Weights of a small transformer language model.
Size: 4 heads of 64, MLP 1024 ReLU.
Architecture: LayerNorm before each block, learned positions.
Each number is 200 + 30 x the weight over its row's rms, rounded and kept within 0 to 999. Layers, rows and columns count from 0. The size before them is the row's rms in percent of the matrix's.

# up: layer 6 MLP up, 1024x256, rms 0.112, rows 900-924, columns 64-127
# down: layer 6 MLP down (transposed), 1024x256, rms 0.117, rows 900-923, columns 64-127
up900,108,207,205,207,212,185,193,170,206,133,186,174,239,233,162,181,246,248,203,162,226,165,239,185,177,181,198,183,197,216,182,191,192,203,187,212,189,249,207,214,185,194,210,231,238,199,242,191,187,179,221,209,233,256,219,231,172,135,184,225,165,106,244,170,179
down900,105,222,138,200,185,176,138,219,200,175,134,169,192,198,137,169,187,284,156,230,212,208,214,218,190,194,201,190,170,215,222,169,208,197,224,177,185,181,188,223,191,236,225,203,192,141,177,200,163,217,221,214,231,174,189,233,193,165,228,236,234,176,193,217,179
up901,105,214,208,176,156,251,186,208,245,204,213,237,220,142,192,207,192,172,163,155,156,174,230,160,217,153,242,160,174,157,135,211,210,183,255,187,174,217,178,131,223,221,189,226,211,194,167,223,227,198,177,169,244,192,218,243,228,200,208,238,186,190,204,212,222
down901,105,229,188,185,174,224,180,201,222,180,221,219,221,212,106,205,169,213,163,216,197,161,224,159,199,209,190,142,173,219,168,229,216,172,201,119,156,189,214,168,217,260,199,177,198,198,250,186,187,171,228,220,215,187,218,238,203,193,236,216,202,208,127,195,182
up902,099,218,231,208,235,168,179,137,231,202,171,171,166,210,175,196,228,213,131,158,236,182,173,207,239,189,147,159,169,222,211,172,180,192,213,202,166,218,227,217,223,141,238,205,179,187,245,194,231,218,211,166,234,222,185,209,207,227,139,254,179,197,180,212,136
down902,103,209,145,164,202,188,209,195,229,226,194,226,177,230,198,221,217,179,192,210,219,157,131,224,138,197,205,236,193,172,198,133,223,181,230,169,199,174,179,177,227,206,204,180,220,252,197,196,204,175,181,186,211,171,125,240,192,192,194,216,231,249,191,202,198
up903,097,219,213,150,197,184,181,179,164,172,256,168,182,180,261,214,257,220,238,216,203,233,231,201,155,259,147,179,139,201,158,197,221,271,239,198,190,222,176,208,212,200,257,164,175,187,193,207,234,199,168,185,194,201,169,201,190,157,281,228,190,207,172,166,226
down903,092,263,207,196,193,193,199,264,197,211,192,213,212,167,243,216,130,229,180,249,171,245,217,226,258,202,259,236,221,231,242,189,232,228,185,124,223,203,258,176,220,285,200,229,195,181,192,217,178,194,237,188,185,237,179,225,178,194,228,174,197,245,171,224,234
up904,110,254,259,185,188,244,170,201,205,162,208,187,218,212,178,270,212,202,213,198,162,201,256,231,194,196,258,194,169,219,168,130,149,205,147,208,184,167,221,202,251,154,212,118,174,194,220,226,194,173,177,208,184,179,199,211,196,180,199,222,178,170,196,204,202
down904,115,221,186,166,184,229,191,231,202,192,163,174,212,196,113,183,206,319,206,199,227,185,251,184,193,197,203,166,157,148,184,198,234,114,223,195,196,212,161,103,207,159,164,182,228,188,209,224,159,168,201,174,227,172,191,185,148,201,212,202,234,202,174,198,180
up905,098,207,224,243,133,200,212,193,302,214,198,165,202,166,187,190,209,180,231,156,194,207,193,183,215,222,185,159,162,178,176,178,177,222,239,208,167,240,186,171,209,247,208,198,202,222,199,162,176,193,214,247,237,200,211,222,179,174,209,188,149,195,181,199,224
down905,094,240,210,216,247,177,239,203,195,184,194,176,148,199,164,229,149,224,181,207,174,215,205,182,173,216,191,218,246,191,233,172,207,213,209,178,173,215,172,174,208,210,150,226,199,213,217,227,241,163,225,201,258,214,277,213,237,198,193,242,183,204,187,204,173
up906,090,160,192,202,247,217,187,226,160,126,198,212,223,176,210,236,167,222,166,156,191,203,237,158,204,247,215,230,169,166,241,235,230,163,225,257,197,230,178,197,237,190,208,195,225,213,141,178,275,194,240,177,218,192,196,148,165,170,230,164,185,186,127,197,235
down906,082,203,172,210,194,181,205,238,213,233,169,178,198,232,415,195,189,225,228,176,158,223,224,244,159,164,264,185,189,233,203,186,193,178,230,218,205,208,207,204,236,190,226,195,159,241,218,247,197,265,230,157,224,241,183,230,201,236,210,207,146,176,198,186,157
up907,098,161,227,223,191,183,196,235,198,209,158,149,188,194,251,246,193,202,236,215,227,208,147,213,140,220,215,183,153,263,204,198,211,207,214,144,215,163,224,224,217,210,194,222,167,184,188,187,198,160,169,185,263,237,233,208,210,169,131,263,189,219,163,191,224
down907,097,234,132,159,224,171,190,231,140,190,148,207,195,173,253,203,221,244,246,197,222,183,149,191,235,183,183,251,169,167,197,247,165,197,257,193,186,180,190,208,175,180,195,182,175,146,157,143,183,204,197,228,202,249,202,238,242,188,139,230,234,252,205,159,189
up908,103,191,237,195,241,200,139,266,158,223,174,245,189,207,208,224,167,279,157,202,191,158,245,159,189,169,219,159,213,197,256,198,228,233,223,197,171,232,167,186,195,202,192,257,222,226,174,188,220,155,216,223,196,205,186,169,166,221,220,231,170,155,188,174,243
down908,088,217,164,201,176,197,270,190,163,165,176,233,226,182,301,177,235,248,191,191,201,245,205,244,220,141,218,151,262,198,120,127,150,217,228,206,191,192,204,196,173,203,183,192,173,239,182,206,187,199,210,239,190,182,194,208,157,218,219,251,186,195,226,183,162
up909,102,247,186,166,141,191,177,217,223,223,173,228,230,190,220,192,257,151,208,260,173,189,198,164,186,181,189,174,163,234,186,211,205,227,199,153,230,117,199,192,199,160,178,225,208,250,129,174,195,144,190,215,161,207,237,188,259,192,146,233,231,207,165,220,220
down909,107,220,179,227,207,209,167,230,218,187,153,189,174,221,145,225,190,242,211,222,306,167,130,171,207,209,222,210,211,137,264,132,163,200,154,213,216,199,224,210,217,216,240,267,189,145,222,199,227,194,165,154,176,202,184,220,178,186,201,258,217,212,166,197,166
up910,103,211,216,235,254,187,225,190,226,205,195,193,186,161,167,232,197,162,197,136,279,227,237,188,150,205,167,113,183,189,238,262,177,157,239,209,250,207,183,243,205,161,204,154,161,190,217,228,196,188,258,212,208,275,207,224,183,181,174,180,193,155,181,174,192
down910,097,241,158,202,212,178,167,211,198,220,194,208,172,236,155,231,179,212,215,197,214,197,206,247,158,214,206,152,214,232,238,215,259,184,236,195,232,224,201,247,206,170,214,132,201,159,217,205,154,246,179,214,165,172,172,199,196,232,181,116,196,183,156,184,173
up911,105,197,216,188,257,205,229,177,245,200,204,221,193,258,201,185,171,197,204,194,183,234,182,175,289,229,223,177,230,197,237,272,196,163,200,185,254,223,163,227,209,217,208,204,257,251,212,171,186,196,173,232,182,178,207,227,239,175,190,243,168,181,166,195,248
down911,110,158,242,205,177,195,255,221,176,157,180,197,139,224,207,174,127,210,144,242,218,150,196,257,156,229,234,192,186,246,190,207,218,192,212,199,149,196,184,209,268,219,224,242,199,137,214,203,162,184,162,226,169,180,194,213,234,198,171,235,188,186,207,235,190
up912,100,194,223,214,221,166,238,223,207,216,156,154,172,230,152,175,222,157,225,263,223,190,282,213,229,260,206,183,178,183,195,189,198,226,180,181,155,239,264,223,178,193,183,187,196,161,176,233,137,205,196,163,228,184,187,257,184,181,212,245,176,208,191,209,234
down912,101,156,190,218,229,219,213,250,220,216,236,222,176,223,114,199,223,204,230,207,238,179,149,198,231,197,184,241,201,201,216,211,221,218,190,159,219,250,160,206,198,224,200,176,209,150,174,224,223,195,213,194,167,140,238,169,220,176,164,193,214,173,195,208,212
up913,092,196,171,211,225,213,166,216,174,196,159,219,238,186,253,176,198,218,211,177,186,169,216,230,202,183,204,197,174,243,154,244,167,136,164,160,177,249,145,206,150,205,195,177,190,221,129,189,186,240,181,172,204,176,215,197,155,172,215,173,135,196,233,188,225
down913,097,211,201,221,231,207,190,183,155,141,191,204,122,153,171,167,165,163,153,209,166,216,182,145,188,143,249,220,162,222,219,254,202,212,173,290,169,216,208,165,237,217,161,191,224,253,182,194,255,237,179,227,215,150,217,218,227,164,211,257,208,213,171,183,186
up914,101,186,187,137,198,201,182,195,167,176,222,192,215,246,206,183,194,194,118,229,204,171,216,131,186,268,175,163,259,162,164,184,201,184,136,216,129,217,193,168,245,206,191,234,245,201,225,223,160,217,181,180,223,215,215,218,203,209,201,220,227,175,148,292,216
down914,099,268,148,203,223,208,217,247,228,179,237,190,228,165,244,213,221,189,212,171,202,199,194,214,216,200,207,166,175,175,122,192,216,191,115,203,242,195,181,222,248,207,207,166,213,131,204,194,195,172,200,232,142,164,171,196,190,242,207,192,209,235,198,200,188
up915,097,220,162,213,213,184,175,213,224,223,191,194,192,140,216,208,242,209,232,148,229,199,250,200,212,240,195,194,215,236,256,241,161,245,172,181,207,124,240,173,220,213,160,224,240,189,191,227,194,195,253,270,236,143,225,217,161,159,199,201,185,236,232,188,216
down915,093,177,137,195,200,168,172,145,194,224,148,189,147,207,193,197,219,204,212,231,212,174,204,234,249,215,224,198,218,218,191,119,180,170,163,197,202,182,174,213,190,199,193,194,200,193,169,257,159,206,187,191,143,213,177,266,172,195,193,228,234,162,222,238,185
up916,098,190,163,212,195,186,158,188,186,197,147,211,236,181,169,253,185,222,234,217,167,196,184,153,186,188,196,165,240,235,148,171,186,241,275,248,212,210,223,251,234,169,136,185,233,213,236,189,210,243,216,213,214,281,137,183,176,204,235,207,217,190,163,196,162
down916,099,199,175,163,189,205,201,154,221,168,205,206,219,193,177,212,152,272,173,232,182,231,221,200,180,219,204,208,170,248,173,162,237,190,194,228,244,198,153,197,159,231,205,151,234,181,267,132,154,216,227,210,252,164,173,209,165,195,114,270,183,226,225,246,182
up917,100,191,138,167,207,189,229,125,250,182,186,193,172,200,212,196,174,235,186,190,217,223,220,200,258,169,181,189,210,191,212,161,184,161,201,175,174,143,171,274,103,240,180,183,182,224,156,212,252,207,205,184,196,190,257,182,187,214,197,223,184,164,195,192,238
down917,102,216,167,216,237,234,170,204,213,118,169,236,171,155,215,185,187,223,179,203,207,222,261,182,206,219,247,251,217,200,201,200,218,174,242,200,170,141,174,227,199,197,209,177,243,158,197,201,164,260,178,172,194,215,180,193,224,180,184,271,218,207,193,221,167
up918,108,225,237,188,228,181,231,172,185,206,199,206,229,236,168,209,233,195,195,139,224,159,184,141,223,224,255,171,237,289,192,281,214,202,212,187,213,206,186,144,226,197,231,194,176,196,167,222,202,186,226,239,234,168,212,169,189,195,208,270,187,194,211,190,174
down918,111,200,233,193,250,258,211,172,237,205,192,205,203,179,182,239,133,166,208,154,171,154,223,190,165,176,194,193,172,213,191,260,214,190,177,198,155,213,159,171,209,196,229,216,203,227,200,186,221,249,260,186,211,205,218,151,224,248,200,205,161,219,203,225,230
up919,102,144,193,175,160,214,218,216,211,172,218,217,205,194,165,158,211,176,215,200,179,212,196,268,235,248,228,143,190,226,185,173,208,178,184,170,144,238,212,205,226,175,210,189,160,186,214,213,157,174,183,152,223,194,236,250,245,273,177,198,141,214,138,206,176
down919,105,181,197,248,163,213,178,204,185,232,168,183,196,186,86,176,197,166,172,200,194,200,112,185,212,232,189,183,224,268,236,156,174,188,181,222,197,212,207,225,206,172,192,193,212,186,182,201,183,233,176,198,203,198,175,244,175,192,207,195,204,202,171,209,139
up920,094,206,169,214,223,142,251,209,169,206,179,216,205,207,225,230,231,108,240,199,228,167,224,202,130,251,172,205,178,241,171,158,246,254,193,187,213,184,189,231,219,272,162,195,222,197,149,175,180,211,206,211,240,225,169,215,182,221,156,145,180,240,213,247,236
down920,096,161,197,172,255,254,135,163,212,169,190,190,234,198,225,158,233,234,192,273,180,186,159,183,208,183,206,226,182,223,183,256,176,152,216,234,199,221,164,205,197,184,151,164,188,168,176,241,201,161,237,224,156,157,208,162,180,243,205,194,204,190,213,188,181
up921,103,192,189,177,175,175,219,228,192,223,195,241,223,227,175,244,192,195,249,167,174,200,158,207,171,159,177,196,260,142,174,171,202,169,211,270,143,259,160,137,227,190,211,211,217,140,216,199,170,186,204,182,180,190,172,251,159,185,184,201,220,173,205,222,208
down921,090,202,201,216,209,187,199,251,192,222,192,288,179,174,400,201,205,151,198,214,174,194,191,250,244,175,201,212,228,265,161,207,211,217,234,233,158,168,198,166,192,201,185,219,212,219,200,226,211,243,155,203,194,214,167,177,210,191,207,212,209,186,223,195,216
up922,102,237,180,157,155,230,214,197,198,215,168,233,191,148,212,220,210,176,121,161,222,148,224,187,205,191,192,233,165,219,185,166,169,228,231,177,202,220,187,176,237,141,151,178,156,244,223,191,248,169,188,254,250,200,191,95,181,188,182,201,192,191,153,236,215
down922,100,188,198,213,205,196,191,153,231,196,183,218,213,228,185,237,226,199,194,167,213,249,177,171,225,152,168,211,212,248,185,214,246,198,224,256,251,210,179,217,237,166,177,215,208,266,178,228,185,188,196,254,179,175,208,192,182,214,152,221,255,212,190,180,181
up923,101,138,202,192,219,196,221,167,188,199,202,228,190,195,166,179,157,264,222,163,230,239,240,215,218,248,186,191,168,198,192,192,211,204,218,166,241,211,198,247,262,198,184,216,175,211,160,202,235,168,220,156,192,177,249,212,228,176,181,185,158,182,250,188,222
down923,091,185,158,229,197,187,152,242,206,169,234,182,257,184,243,185,199,210,174,235,189,188,265,158,230,183,205,201,230,218,176,228,208,199,238,202,204,230,202,198,190,193,211,196,193,143,196,187,178,200,197,214,192,170,172,203,230,146,221,222,147,217,222,200,256
up924,101,184,214,173,214,180,150,258,240,209,156,204,221,180,134,184,199,194,162,209,227,174,182,191,196,145,164,196,192,191,207,215,213,183,198,204,167,197,291,198,212,245,224,222,201,202,250,184,179,133,208,193,219,206,199,156,202,247,166,185,199,179,231,213,158